config = dict(
    num_key_value_heads=2,
    head_dim=64,
    vocab_size=8060,
    norm_place='pre',
    norm_eps=1e-06,
    attn_scale=0.125,
    bias='none',
    init='normal',
    init_std_qkv=0.0613,
    optimizer='muon_variant',
    warmup_steps=0,
    decay_shape='sqrt',
)
Each number is 128 + 24 x the weight over its row's rms, rounded and kept within 0 to 255. Layers, rows and columns count from 0. Numbers have three digits each. The size before them is the row's rms in percent of the matrix's.

# gate: layer 3 MLP gate, 320x128, rms 0.25, rows 207-241, columns 0-127
# up: layer 3 MLP up, 320x128, rms 0.236, rows 207-241, columns 0-127
# down: layer 3 MLP down (transposed), 320x128, rms 0.136, rows 207-241, columns 0-127
gate207 071:074121136177133132151127130104113157147111113142144130170154117120140145112121149111107131128158159098111068135133105108113136107158139117122118073116112157105130092135185092151091107128112131165135162097119116130094127145181153137083112112122119143134168163086124150121128139139107147147091141148113128124107118120145098095121137141094187118153150126105138110166139160156150127080157
up207 057:151134113099101123163127134149171101115152110147130117100107135155136107086107136161136136136077106131156133099133144154123139144129129136122110111139119133146188156145148168150124110118161104109107106123138142155141103126098134117176115177165156121167099131089142142170142107119161126135147149129147176108140150128138152142131154130133188169119110080171117117135137120117123133206094
down207 070:125113115167130129138118133112101113117117134116139085119127167123129115130137159162149123150131135171126118135192149124142139143167102089154080096122099155117132116125118145128086143111162103139157153113129166161139115093124181114116115096121161123134128117130129117138126116170143162111106186132146094067147124132106108146109121162091197143152119130128126162151122137073140170123149
gate208 094:085167139121169097119141156095145137105160114113173113143106148115127141162072094139133130145132121146130140160104159131113131100158133136110158141134153141109122163155157123073127070148141138137116101107092123102157091098122133148156122155117119107100113170169125122109123148157135160115149133152149116144151105157140158120094120106155133126149161131098165061182126143129132155116131
up208 103:131139111139101145116106108164153107111091137103092128121117139160125102106153158198099117117091138147133112167115093114159106105129104150116146139129091133113140145138145110164160178108131103131118142134103132149131138102173144116177102136103137138109135088089112174136142119083111084136098139173150155127141151058112110134169127128115097109127093126105099130121107118144150139156115
down208 101:083103156119123122143147122078151155130171133155132105135125124103156130117152102103130147129102128109137123127131126128160120140097158092198111125140117126148144088121114174100136146156134148149105106106129141137153124143104086097118139102098167128117142136148207109122111130173156171161124149085127121146113121101132115137145164170117099113085135142092162159119150113148113137088149
gate209 123:137118111122153126145129154131076141144124125113158129134081107100101100118149170100085098148081072109081098116103104136102124129119137086113130113131084095172106124156118144087120139130116117083144104160116131115114128152112160131141128187164116123115140106080158131169112099138135150095159120115141122125166125151141151130128094123127125166135159158159098129115138138162087125147145
up209 120:098157156108135113162168112117134128144119136117101140177131132121152143156122114125139118168139119133130140111139107137083112129107131098097195092089132122131141186109131102115110147094120128140109107152164125136142105141111140119147121119095128129139155131140140159146093096167130149101158100111057109094108129207116144121094147114146110134139113116144127129144096105150146116186168
down209 109:113138120091150138100118132131123127163132130125139128120131155160143189111118132115086127127152105130154126100113155119136094118103108118151120147133096135115113119081173122109125153134091154158181096123144182141137098178162136149115178141175150154103163117120081103080136107136094102105105165119166149125162165154117123106123122139132076111111151099154133110138125105147111122104134
gate210 083:171111073100130144098114098157117130107114090138099099099140156127130125137155106126154119093120125147112102120125132168112108116125138108141107177169124144128137092156105158159137107134087109187107111098128171120100094178155139158144145161115149126122119138135154138139151149076117105129131165182134145142111134113128097115124162139107128168109087101089125142153127128109170140114100
up210 093:174120105095097174110086120116128173087089145156097149099121153111112115085108101128158150120141130129115119162119127179150100116139119159111123102149116128156125065147145117166114122155124119106098134077159124139104139145112140125134143148089160133130122130127136140135140147154116122149137169114077152115108172060152119132164125128158146140120126148132114126086111128149121173148101
down210 094:119132105157125139115111153135135140139118177113150138138084105106115162089108103115129151138151092080156134160143113132135119131167128133123124101090113122142098114114134123154078121116145148129095124137086097124082146116109091115122202141135111181096131098136138121140144169098126140098110087133136129122142114093134159152128089106113137095104102098134171111077095164092120147109125
gate211 105:109114085134155174128098126122139164149145136145135125132102131132102157116107115126103132105104116094125160149167130131112120145164145122124141123149152106131123100100121114104107129098152100135165139088102141119162126137164131111133116139157180115110181127135152196117115095127137152129160114201177156139147081115140114123196128123121153096099105115087114138132131106091112137151129
up211 101:114115158070156115130127142173140130074126138110126115124122146139162128154158151068131139128117113113128118134115175091118091142103124133103127089125138095148098155143150142146128151150114124148105141117164111088078157092146176081120136062137138120180112143136115103140156152139129128118144130099120143139126119121120107120083087088138141099089136156143138140134113156128126133146073
down211 104:147126108134067123159121112097132149158160085090090114153134100148121141132118125144100147119147094130138144151134108159134156132079132116142158110147114116126085158149140135181143092181124113113143128151169062115121089107107107146154143144134136159103102147131125118156112138145131179110142160086124120171145149099161109147128114147153111147145113093148158117118126131132097124079103
gate212 101:134126092136135138109116143108142141156114104164137109092123170135139145092117124164114068123145160200125133120132091112165081077113153151135133128164105132134137134158123149134125148147175154146138131107133126150164179102142114150115109108166118137120101113119105136100125164102138098101107140132125184117125112102137148105140104138137140104154128118134139137190092169169173122127132
up212 115:137147133130110119130101154134144150115135135110136137068148131145117145088120149129139113138115111141172150125125102150092120110115169140148132122148100130109104093114170165110153146133125185157135123145168122077124134105139126116157115121139116110108122122105116136156172111120115120112137163122165156084163087160073145158151094085120101148162083096152109145150076162139125146091105
down212 104:123118142115153139126116138122137109139121149124139116128143079158124122123136092110145131097131178087153153173118176120137102130149182148105141117116140123164132146161126119136071145108140117092115110120131163099156137120124111177160128183144146116114123118094087134147160087133115096100157126156113149136123069122202108136138139122132108144130140111127115065107110140118143101127086
gate213 103:117134130122162153156128077108152182118129093109138142118104171138127144148143164125129173135152141162137117151132111114126140095120110119112141141102122141139127150122085162121103142140106105165148132143113109121106167138140116145127150097134134157112109123099094150173147130081114131183112101103118137102134133153164099123134093129109146082144166122170129135158102120099113147051182
up213 110:146115131112095103140140160145139096110106144105126135174128102133116138141104123114106119123137110093109080183158133141124148133158123148116121145125153141168146185111124168119145090159154169146164135150137146158143073126135133117108115123120147120118156131156156151099109168141104165168130070140158144131140104140129105122193167148152126142147165108120155081100151110119136094125128
down213 097:133107088125134130101110087113146116143142144096105139147143131131136174113153096142103119103143117115134171110128139133143061120069127119130135126129130163099103169133138137143104157091144094096115095119128132090199115146133095138126122151124132147165121153133054136119175126091133146115171163132096107124157112132108164104122150163142117149145085139146154112139105129124094120122129
gate214 094:171131117123117130135162133135109088175096116123100118177151131139156118162102117091127166164156118148100091116104103137129202126122107091123156134115130137113140129143126106159123084093073133078166143141133151143141127136129122111061123139145138134109139109152124106141155120100095104144106116128080106108115125121143131153081142150116131152157107138138152158108133148078153140123108
up214 102:118111154171099126220145167105169109102192149124150143115131121183091112081083097129166116131131139116119117088115128136120142154124123120142117161122137133134125122142115107108125112114119172130138096108155163155101146134133136136118120127119130164134087143103155109070157089140077107108138145120113130086115154121129134147130118094126089131143121129137158143125129150084137143119112
down214 102:109153101145128150163126159159137107127154151128127133080115108137108129119149139146093140157084168135120140084112061117136165122108088099120113166104174125134156111123132126132096116094118114086123101142155173116132121125172112168099115166082168140117118119124093112101132172153112124113109107156132146087103133111146145164112162090118099095117097100116137119107144105134106132123116
gate215 093:079090123112130125141143173125141187159119149139110153110080143149137172133105134155139166158134147133114126148090124130132126135179156151149129116101165149139067115127146143163173136125156096089147144136165144112127155134164130097108171112124134128083118150117158143146121125104146105131111121169115147118132088148136119101094131124117171127139137137161109155120093155181136123152104
up215 109:115163151149143148143134151116140131137120135122198148152121164123097144100133128176142107138145105119103122114144115116096137135088137122141112098136141148109167101123145113084136081134144086113095135057119145071132123152143118156126119135157163125105153085107161133094117101144151196086132108100117133109103117106149127109118117139157152093112153087137158124131137143129132136170151
down215 102:113158162091144107084146125110183093136174111128151105129140118103132158106125113126081111127141148124124149147106138112101143111165119121118139116124092157083121100151108141115150128133127113138125133163121105113213087123093116144135118122112132100136134116132117154132107158131175115115155159104135136087152109145153063125113138122107203162140123128133154151111098164117143155131134
gate216 100:090124089124149198120136139116129160106106113099146113170109150099126135126112150165147100161155112130182158127112128136142110139150134179143137110141120139161133127124096138131132179152130089180133137138120153125153097111119118133089147156137109128119121121096098172129121111124168101117137110091170134072137138114151159109113147184141127098126079125132140108164148131108154112132165
up216 108:134116138130120123147135161150125169139098183133119175107169132072108102093092110103117138121147136133099116168116157094118125083095160113094145121120146114073128126143131162136142133131124152139159113118125102176087149100180148104125155105116117137095145113152139112091113162126098148149108102133107117143121100099150160126144144116106121124158105167126106110116118094175125095166105
down216 099:163117126137127104123149151145119103105089142157142100123108095138106089137087162168125128143142139109119115154114210098137088093133125119130124101144145179108070130074126151106148121148169093084106175107142110115141116135139131171127110110157120139134149148111073136131149154114108130130090128134126131129101114124152083156135139100114178134122149120157118095155135154120137131127121
gate217 114:069159119147127137137131131140133100096166101160153076123152117172117081108109148144111131104143114134115125111122105182104144125116196139130121096129129129137116178125128125114134109134090126172102130138145117143123104147145144099146116070145153129111091148126102149128087107147154142110170129160074158134110120125118093154104119136139094104113097111150123121171153139160151127141090
up217 096:110133101076135105085130123124130117136170078094118147135145140115162132102102119099150161113133121134120156156121136139187059119143123095139108138105165130165109123169118155114112091112112134115101089115179110115146128114170134108147081106145108136100139165134108125137138125131144150094150130085117093103110137143125137135122094123145135113106085108150107128136168085109166121149094
down217 104:140162120121158109177119134127134121102109137126127140156151140113120118161122091086140132176121186101113163106093095124124107119138136141118083168131140123114192148090133125165170154142151122142130142150096105091140106122096133121143105117140150121108119120125097165112086107168116133131123133155142094106125097167140112130139144139160178143168129139124113155125067142143124167177119
gate218 098:141136099127148119142121153129103124151114127152136134171082144126099149158168157097116181115142130146087114113145134126107139128128134085111124107130160134142130106121104139138161195103108130120084111147114113148148131139124194113130099161156107119101118119092139138172134095108127138172126125149126122160153123151108153136163137137100048151100146156158112161125123127101112169141162
up218 103:094139168114142129114133158111138142095114105118130137138137113076132093101096101095124118155144136185119117125109128148094110137155134113143118120104106148123163139106112123133127118146127190176169163121123101180081152084151127107144110109192119125164083153136113138131138123125111130173120112116134108122148128113137106102166145091086158094140127099170133119130166109112128099125099
down218 098:148112085151130176139133161128085115152108080135144189135151122138123168129071140132111102112147112110138087174148132137124138153095161115081107130176103163138086131128137150094125136097121121122165162122143131121134153116141136092122099152133128156129112147120115111116145113144137117084135165153130149145107134111172148077130089143126083140131102177133130104104121120137121173113139
gate219 097:140122096139144176131149152145141118155109096129163101111110122111107135123154142087132134140140110129110098118113105166144103086138120129088121113090157133158120174165129158095169118108147139078119167146120123114133114183106136124147161104131070174143080064121155112129108080137112125140163142104129096129152143131123134125122106159162120131127110105163109118095140161111135092123143
up219 107:114111155114134124125118147162152116109157092114104082141110086152142108160147101138138148153107109113143129113138117118198142147106131130135075158148074116129112156115121135129110108124119116119138101103131130084130138150132119093112141099151096097110178111134134153118132132122129126120133110084093111142123127114099109097147113154192120143124067133105164169123118179083167143156159
down219 091:116115143152103115140135141142141109137129097179100094123151183125145104125105159119113142135148152165109146099116154115093157066093105108096100107109150140100135118151122108096128190155146142115133141160119150123125139128126124104147110116133133083158144125152197112145154138145145162114120157152163113139140151164143124136103111099075085162144117136095106106123149086153117149128143
gate220 099:100120133120132095128100161151157127112092105146138121119128157146094144185132165161162147109116102129112121142129145122150108104145099109117131172113160120111104121143126100104116157126154101171073123115154109143165158115113106185170085107125125104113129110109159105092148147138111153089135091111137124155103135159102164137093134142148147106098104139107129155162105169103139086108143
up220 108:096146156150113142147113117121082152123123115104137132137131090100087153157111142174137100135088134093124158118091117130130128124131116144109132131148166083147087108119169133152130147148161087115141112148135124151129136135119137150161099142132167152106138138082128102141169130127156139119150101182136142146075105154146140141132108130128133070144178124144154170152086142134095167177133
down220 104:087145109146188128124136128096073118172139109114129117117142156136166117112076120170144132156123194159092155128155138147158171147141143099107185114158106168121141134127125125146134153154153123101117117147122157128131125105147157130150111139072146088120127095111119115133136101132188133112089153101160121129150140144154110132125127100126141141152138158137098115108125134125164164148142
gate221 104:121115064108105095134118112142073090119183113102117131138157132147062169101186132124124115120127098146106115145130135110132138114088119148158073086106141162151137138165125116139103119089114101108124119126103115098154149129118145119113117138135091127116156102096134159119114115128130139115132123160118093099142103117131118137171116138162122107125161117115109123136077172099147159171129
up221 106:138091110112136149117077137123143090119126129140137116104103089112135118105115146162160167136140123106158152094130119155156142145169122099123077152136145073134095093142141145121130087140139133119142110144158134094121095160099101130112135095202147146114137149105168140107130114090139098145096167070129129160132103137138153146117121153108122134152111130175105136115146179108111143152124
down221 100:106149121140094113146145087153132142136184137117133141134111160074135090092131194144100079147151129106105160126107117158133092106138104092115140141119125135136129193180121141115105125126123090145114130117146126139094117092184122130129157103120138087154139117128139139126111128097134168108121119087122132143119092182097086130141133159120138161123118114110147111130113151146130132178108
gate222 083:116140141096168131185115164086143105154158074131143098144119147174121124145138101163120098086146129158118151127168145124130111102117129151102181158122149096141113156114123146118103172139134171157152160178135118128118175103158155103135157101159168111128114141161107108172155116124133112122181136110105137152121108163164121138132146123140132148110121141117131161117095125114120127133113
up222 077:125100114144167125141128134110113122148162150138154150149136143112134102131140153138170112122149126121143132124115166112109154088139108114163175119113119103106136105130121108093170174113174115145138144179127148142177144077133114120101102124148114168135107128139108116149098163123133142186116137112146135151142094097084131139120129099154105159108146172100116154105154142080167090144174
down222 085:155131095094143102121158151126119118118125116150102136127105156118100161142128107102134149120129100112106126174138134115123078118095074146120114121130135133125146095139185120135111168120132155157100131139169096109086149119139171110175174128116151093098080121141157115120180102119146106078151128115142093154148159145112134114151117127119150153125082124109095149158123124129122115168175
gate223 091:111107144120167179139131145126161129134082087131151131091164110132119128104095121143094128185099117120162124142141152118102147104142084154145122090101141158128123143097148089143136135102135143101078135140117131115151100107118125122162177137117153126144158149121117137122131065141104135117067131125091134122142106117086131117173108130115204122129121089136138096154135131140159125122122
up223 096:140099143139114164129123152130150120139113150119115118141134090080108157136117105108113122134135101111108138120119113127109128149141076154128105108133131094168103126096142114122142144118140156072134127148180154159213130092110098116120116163147167115119114150146142130126117086119112117077119173144158124158096112176122098093097156101145156136137112121133102131117111196125156130134149
down223 091:138117147123146123151079086105112101150111168110127177134203138136156167126107066141130145141133117155158105131125110126150135123152075139169105147192176122136149116099137148109149163111128110154109132124116135125131120122097116133183121143101142140113173145114125155154097119110131145123115126132123170152115107119129132140130142133190156120160149139137126102149102138138118108127074
gate224 086:081102138112127131151154151134113128088102143078109131132115116102151142116119159090077125160126091108128145140113173138113106117125190139146134114140138083155127108101153132118133119134126097144173112153124115144114128148084129100129116100133152137088097125169101149112110105106150101094115092145165108145100143110137153139151119084069113129112091169090159125174110139147123124135153
up224 092:142111090130146151086132144113146140088137098118124131143118119107124159133084124120105142118168127146096148098137089126159112123109083148081157126130142126143135124166100106084136093167143124111134130166126108084092155119172112135081096153123105112146140074094081109120163086096140130144128098122139143145117112137102091119095121127148100149154119161143133136087132161112082129109152
down224 087:158136136138123139106084170094136150173140167107073126088137101148118125121143136145162132102159135100055116108113116122150088113148121107155099113150101096131142141128149136180164152118134129135100133154122115125172125113089153139110154151150122135102090142140157144132096128145106087150117138136114144099102097108112156117130138100176127156088113108128139159186152138139152112122121
gate225 078:097095163102166106136124153089122137179071099127137136117077102126137164177132159147163133126143131120106142120106165157117104128111170127140129116113144116102114156167105145141131145150126104129126140139157139150113110123139028106148125093144136149131134114133141150121109111143140112189119123146132086145108127107121135169142141157108144125156118105125106145112109161089136111109088
up225 071:147132065145124203161134106162129131127177156105120099090150105125158158102115072104109096143133148112145151146117138154115140128117097137118140120130089098131139124133173119143138142135138146123134137117148089179090080131118166097093131122111121142120122150109109156114152170128157108101135123149124166136112114126113110088129142115131147150084174136175143148125124143152116148132170
down225 085:162137118107143154132155121150102109158145142129095137104130057103090094161102122102149127154118125112102106126098116118109162165103111128129133165123135123133078122122135160090091141148216088106133144095130117146112094119150148111127123113146146186118126091117116149153128120133155122079107158100130117147168133131108107142095134140116155114146134168137100127128114124138133141089089
gate226 100:099210135150132133157152153172133127119115147113090130093111144129100127117104144138131126167097115147079120124132148144110122123130144120138086102106113145118171133118098135136074138106110137131155148142104110167117179127159095129138152125130087169110136145147137106128180108122118137158131162138108157092100144147114120146169128110206137109122139140145162094166130152145123124147122
up226 126:077192154136114139181124124106157103145087137156102149118110113119123103148137127084157104124127129138126102127089178168098109146149160134114123093137130138131141175097139101121116091130164116150109140148132097148118117140148152166150143123094105113145117161110139105100135140115168119143115162169160173125079134181157115154131129150151110116113130122148119108085116146149133096128152
down226 098:137049160135118115132128143134137122123128137105129112158154109121155120120106149154143136165170160081139154150172132129105142112120099160151137149127108167134112119131092085096115155126121124127138095101116116165125088121132140120086116145131138178096087121159110143115159160101154094128164089170139120141130138157101112156107132130087162115086188124112128158120161119125141144148116
gate227 104:106111087149136104130177113108116146122131095113151079132169135098136172171162115133156149139147130119140111154167113112163144084095089146114106135125120172120085101132129141119080156122150147156176157109134124111093108105115127160095183129149139155125140120092159138162134143151121119084113117135104102121138099132140109137097130107107135126125121158129130143135138158124181136097179
up227 108:149147137136120148153150087147135118177129149161093109108111189172132135140114085105131132126117131144143116114136149130127164125128070115162173123138161108159091140143080100131171133137125129136145161140127081111110124098126108111157125103161160089174175127150100106142121115162124142139133096164161150134133103129109087097160135137127164134147123146130127166087117114158161126120127
down227 106:147130179145132168138107141157119143142123149153109108148146158115127118128145095131133187148149117113106129128092134115141139124105060126111122092117106103130119111165110113149138112173148124163157094148088127127083125151104120145158175108104124095107121102142112117152124201117123171114117150151128117078172128110123124162138126137129110099107064131117094144102129152132120130153108
gate228 108:134089121163115133113115104127153147120143145109123123147139177093149143119119145098186116128131111166103119126132101103160123128106129081100131119136140122161116118172133137130109099175087126138141150109151128112098098135136139113148106152129151182166137128130058154142144140116157115109097098125106110133135090145107134099166151112062136115133120170127135087173142116134149157122182
up228 101:172134104120096095145151088107111137162133140122102093136161160127140125103147149118143159135170130145159109200154144154093105124122128197146132127120086152125116118123096079137113135136094144146145127117159132095122121148087133100128101141079128116114119125108098136159100151141132124141111140150139108165132138136132175116141064109081135101097149120139120130159160101129126158104134
down228 104:119095125148119135157170138137124127136168133096122133174119147097078117123156148171142111165157122110154084152125150104128138099145131127089131098132114117135158096134111157123190124131103124127104128093129094146147150115106130156119123093137156152110126156120102112145131150101140131107138132078154140118091109130106116114105153135149138112204125149134148152071100187158146099151113
gate229 111:153110096161099117176167142133119150131140116139151090123132144131112135084160135122131125127158146119092111155126162111129144098136150170120136117121125135177152145070113104109096117127187136146071150129142120133111138136130123094171112067121096114120140159142117137107124116117083171129121162128094112124118140153154157143121129153132106154125186184156118141117131130144074117127109
up229 110:132084129122123130139094130094131137125115112114092103115155142113119145069136145127122124115099116144106148137092156113123150174144116154116152132127149106172161129127148119120137117149144109126124116172176104115126160157118087090127100091156149130108095132179093133146105162096072161117106166139105119138087115164124156116097109117129098144149176142151157154118118122145084110133078
down229 115:151122139149155126130082130117090130138115131070124109122147118134146114085130151096159152145145157111154178105143113178104107149135149115098165140158165156137173145079144109124129115128128161137129134102129097093146104143188131145115116127111153125156119116145151131130091128098109124124149126130158089174132148162114140109106116174181190146092124122134118141108107156155105130109122
gate230 108:144146125138114166175083113132137117124108085107169153099141148130151133129061172105137151135066147112140100124124137137096095126079094124117160139128093098152133145125110116154136149143138071149114089143096139142140163149177102117115113109083154107121110113118156126135149122122140104153144152113115104115147141129113107121136056137091116126111143146132103111128097130153147115158143
up230 103:120112096146084116128125082126132117138123150129128140140092146160113103129126144193123113120164096168098121145148134156174135157135122168133144123160137146153126124106104105143188114106113171108144125136116117147141124153152128167116115141135150117166132146131145105114125084103152088148162121177157183168096111150125112116114178111178106099099100143118120138154121112110091110131108
down230 107:143150171134104102142141086140123114124156156170143097175141170113141113129115136147128090087099121139115108122131144085081162122129101136156122138095160139136154111116159176106132113116131116105102160129141084115117161117127114100101100152115116146096130119120110120123121086150088156132142136138114143115165108110154131124139125143078082108136128116119171097099146177106198112130102
gate231 097:145101133140132122150155154151141153149085152152073149137135122110123125111060119127133100115135148106134102121116145120147159078115144089129137142090096143133153146140103118108116135138087126138091105135115136114131132103122131121128066145127121104149105084136118109106160124150084127140147126119084098128162164141161116118108123114107031173115138157133093117127121117109139174117115
up231 082:154126127084130122121142086117149135171169120144095119101121141132137114150070126133117106114183169152168126088123109136111138122094124135117147166083146124124149127136080121167130149149097129121099106148158146097091094137128137079096122122164153141106112120103106147144125155094151116146150158125132137114105139167152124114104194168101109119142186125145115107095144137111131134120138
down231 104:144155126144140145115114154128164128109147135157126104121116132097101150127165152139133104119100125133159175129147088134117126142103099137134139137104176119104115155143155113150132133154101156175140107132095121107139127134103142099126136108081148120104128128099081110150135211120136095119161094130128163106083122133119112193141148096117218133133140158106126115103113148133131110123132
gate232 106:158090122151131104132133162139100080111139121103094156172105099111161072127112131122100123140141116156075095111088134113125132107116120123114167137099118098094138157136092151142162120127176145122159123121162116109131106131135110097104172115146093150151107107121092120157124130129147096190141150145138121140129124146169115151115176153145134159160111171123102105099117125107144149136094
up232 098:097084152110100148158143097135097137085163169109081176127143137116156141122127141117123131134093084120159121099138173111109151126146107144119116162181108102090149112092148099118106101111117142129112102137089146100127128133112124088108125142116109130091164136126121145151104176129117166087099134102110111128076098160091139118121127138117156110135153172129150137137153171133125139100118
down232 103:136131134127144146150181138120138182148164131108132074143164170120115142161102124130123083169127125136150084118125133152110130096169133143115133118133067095153121110131118117091153119117139134139100126112110175119153112142149134106134101088083116118180106136140168128149086163156158118147142121140156124147168158129147156134175136154174170095118117111113137108127102146134118130114119
gate233 091:132114121096118136111118099118184163151138101146134123171143147139169123145139142151146142103138075132127157126125112142114083122149148154157137094132172174141121101139100146137163129145136059111145137138124105080149152129115098093140124113135136172128139135111057145121148128154118140161127097140144087143135140123192144156098117123111130074122140173116153108137132102108136141110129
up233 098:153103123093118133104113124063172146164166136092136106138128132131152121104116114153108110097090165125120137120062113072165143132127132098133141133126165137137081148156134146135098112126138087127135088154082140125131139144175111117127139095121118151130101106140087129147111073130123199144116135104127109164124115104158129094129122131112137155105136126115160107126127077115121131129149
down233 094:110138145140080107145114161135091143168104149114128173108132116124137111131100096150130126130147129118155132123160085162104130141149142151104083143150049114160161109124084146125125158115153169117159112135134103107124109132126120158082093148140120093175127127119163120073148141129138119089179178124105157093127097123104117123139140127133144111107113129114146156148120152149100145107105
gate234 107:145101139118180114140129120141091133161143113143115128142134124119098125149117118139134074154142142160124125111121098133138152137104173130166096149074138115091100149121113152075132083094132161138101100141119152152097116107124140161088134120152100115114139135144155114156115151099107134145176118077150129140107114153104155199114188163140109140096159141130123131103121164116111141131117
up234 095:144134115126150125152120113139130102136134137105126099157128094142140121137140137113158127101159153128130135132118083104115156148096130169131089146078105139088069119122118157126100135070115100136154138093149129161119149150135108137158122086129096160120136145132098109151128163128121118131197134121117121102088115134181118144098109147120078106161130115163173148154128109068143121093146
down234 098:114173154154157101137098142128113129113097148162100105093083105121114090174137138136151167097101147118096141125157161141166128111131064091110135116102117126124129114157141119150139151096144140099130138131195109150130108153101106126133126139120173138132144111118110150073107109142151165139105156132050127148136130125086133125116111102161147158115150124119130098138156124101130115126107
gate235 100:071084145133102098157141147146143125137134149146135155141128161083129078140105175158122129103112100103165132128099115143148142105140169136123160100134120126152100106092097101114132108153121092085134135159122113115128121138135149090114105114098135136096151103105079148116111120131158117121113119143141096130114082075156117162127149112142121153121104200115094107132136151141084115128152
up235 100:099141112121143117091123100110103154153159115151125097115127114121100141128143128126127092132167154152139115170088144147112092158116151174169120122121141131135133158122131123159111181112145139173118158136118117126125132121202103126141174123106099102087095144110113083183107147119136158125100096136170125123109137103105144172092110157133131109134107139086127129167149118126162116091108
down235 102:140115137116115117155170158132152142167149134099102148150095140117123151141141123151134128127165109113134141156132140096136136127171159128118126152156151137169117163143161152148141092154107146103096086100124117179148131141121117114091132175119151108104159092149149148107134129094112111106141186072127129147146140146116160134136072132117128125152107108109093134143094082123136193090142
gate236 106:108112115102118133136146115131147138124132108109122084151133073150112166116141068151110128115144123137073110139125129108122135106143096147159148131106154104143105114155106121152120092168182160144142175116173165145127086120158166165141135145111112119153146161122138121130082121127114140089168152105144117097133120155136174136136122110147124101124123155075142149148110173122158082120113
up236 111:140115124146082130146102122102163157154104096171127085091148119121106145126175164144083143103120083140128153158145129080137168122101130128124174099109111122108117152134119130108107131161146173113151107139147112115151155108151165188134107131128124110163136107125160122167136091154125159116146104114116136139108116142146158133161116107124096137131142204114117136120117089137166103130140
down236 104:134092145130120131126142114158148160169160137111102143131114061166130106138127139152181114161157155121147145125184152102166131121106136126154124140121106129174154105090132074163120146118110137103160134169171119141136126134137113139137103131143133136129144138102089123135185154097130145152171092111129131079120130115066123125136158141178130122098146121132138122143156126092118109151136
gate237 108:125116114129128125164149135108121177145124158159136114116142105144139168178146130158119134180119059119136082119129135164135125146121158156108131132160116137091123152142105172167132191127074090109155122141150110115076121144138134120131093107125129169160064109115152168149111112139120135133161127136153127151148126139122114113107121149096125153125143156117101153124155100098099110119127
up237 093:136138098123144095123120127159100137097137124161164125117115147139102119117143114109105091137154149099062091161126102083167113127138129152151156139149082127106085083107147105095140113129125165158130140124160136115136110131158173136087130151167096098085104166127130137140096116133092149106135140153114132149118135121155142082104110109128127068139097145155147137093126119162144115097125
down237 102:138146158124100112155126153103123163150152176124144084165155113110121119159123156080176109151133125104135131124116139163141147121139143148117095107146140155132172137152149142089126130103144149181151075091129136179139126118131122111111139118112124151119125080126186082167126145113144165164137121134150128113154165124153092137085136105122134143153110134110106140134114107167131170166116
gate238 104:102097100148142126142133121110150141072134158120120150130119146113123083131124125139148123137135103119146113134192146099148129138083124142110120125126119107116079159142118135154112138133087107154117064073158162107135110130125124113164152140180139153151160101106137127145123156166140132100162152129090127097113113101172114112144133129126204126138125114132142054128132142145134146141106
up238 103:127134131143109129164113111127145096093117140093168125117110106163138118144126106138110147081102101161150158084143126098143120098131118104110157088131140167078112163159095099170096143130087121151126098130125169130065140120124159121129156139083132160107157138093128109135134094131089158188137108109087104118118137145148116112140125136135129111109137146124150133145132124124178159173137
down238 096:105166106122134118184165162132144095135112098094065129149136124126106112132089116130146126136126154126117171124140153126082143101088119129112163118118118140143096176123147120121164150107145137139115138114153136101128131099105132105119121097119177148105139060155180129157115129154142137110140129197138116117117121108151111113121105121110154133205121138121121098104103153105112123148131
gate239 094:131130152115129158153159150111148164091165134060082128117165125099152139153130142121141134146126131116098164169142123098145155136103114101105099129119113124149097111123110109135128104137132154106114122095172184114097131134159186120135146125123101145153137135126162125091150129143081169157118127105106116172093127140117148116129098113109088113167156154140133146102105145120138176163096
up239 095:123127075146104125094137141148114115111130142152112120166126130133145094145153105160173119086151171138123106117120139126152083082151109071118152155124146171137134168138115108117133139099098125132131097149113095121125162118132123102124120145153122121154160126100077118099198183142111138145103166158132132120150094115139136138125177123140124093119133109146158138142085086123115123135086
down239 097:075153143121134129156104125134137148141137157144132160139174152181120099120129116110149132151147124113081098117142139155147119140127117123120133151125101072129137117117159150114116137160132137153121130132114144112129115146134123110112092101115100094132106122111135087170026112091153125126138096130115119043144139099117114098124109140147170110149104132169146144137155109101139129156101
gate240 092:111126131132141079131133151100094129132121149113105178154138125122143148134143141130185122105165085157067157140091114151092124134167065122112149150097168104154142097131137124124138139145158087102176151129162119105125137119160146126145133117117146085146119147143170134116132180123080156115125106164159142140140127159147171142126129134121129139136139130174123166125141081128121130108124
up240 092:094155141083139113132133169130185096092160095128143116077113104115116111063103155087116124189121084078132124134137160095109134136125162162111121118138134128148126114151132130116153122160149133099121124157168151146116127118141135134124160138108154131126129120112108112106106091128133156110116153116124106085102135130119122122154118082187141142144133144141135102130126152154100099192117
down240 094:104169147152122125126122120142106151155137118155108117104130149078095162127135142151100129145131131122060126143115149134166155104146172137148118195107136143116134106107112146133146149090159122143112146191160114115131151083135124141121111134136133140103133087123121121129151133165103164188097160151141124139130142154150135174141084142133132109182138135116159169146107157143140150104099
gate241 101:102111121119154131139131139115125138116129127093129124162107116157111137179120138144131143102139121090123121165115120134114135128165110133106135157130191181099100158154111130167125173137127179105134093119118110098127128135106091135182115128113115088118128203145146135117101156176117147131116173108120115126177141140133123113142085187119103103127164128132156135132130146078113132105104
up241 102:061122133096123115107115131130133137126128131129136123092168097123102104135092150129147111096132131122149107174146123126100125100139110109119120137154170109087111139140101113130115112149117130144143073149090156152178105151167129129164113150114123138080094112111133141122096173178136117166136167117117107161133108106103118109159148158105098144179086097132134101117141117076139121094136
down241 097:190113136102115095127123113095121133147151135130143159129095127145117168101108096163138159126149091111135114080108174151170153171135111167161147136129122143186156124122110090115117119131123103143138140120127146155162161131139160119121164156124128137119139146126118114123093108107100104105138118175122169094149145108116168134148130130151062122155122106089093152093156131162118137127106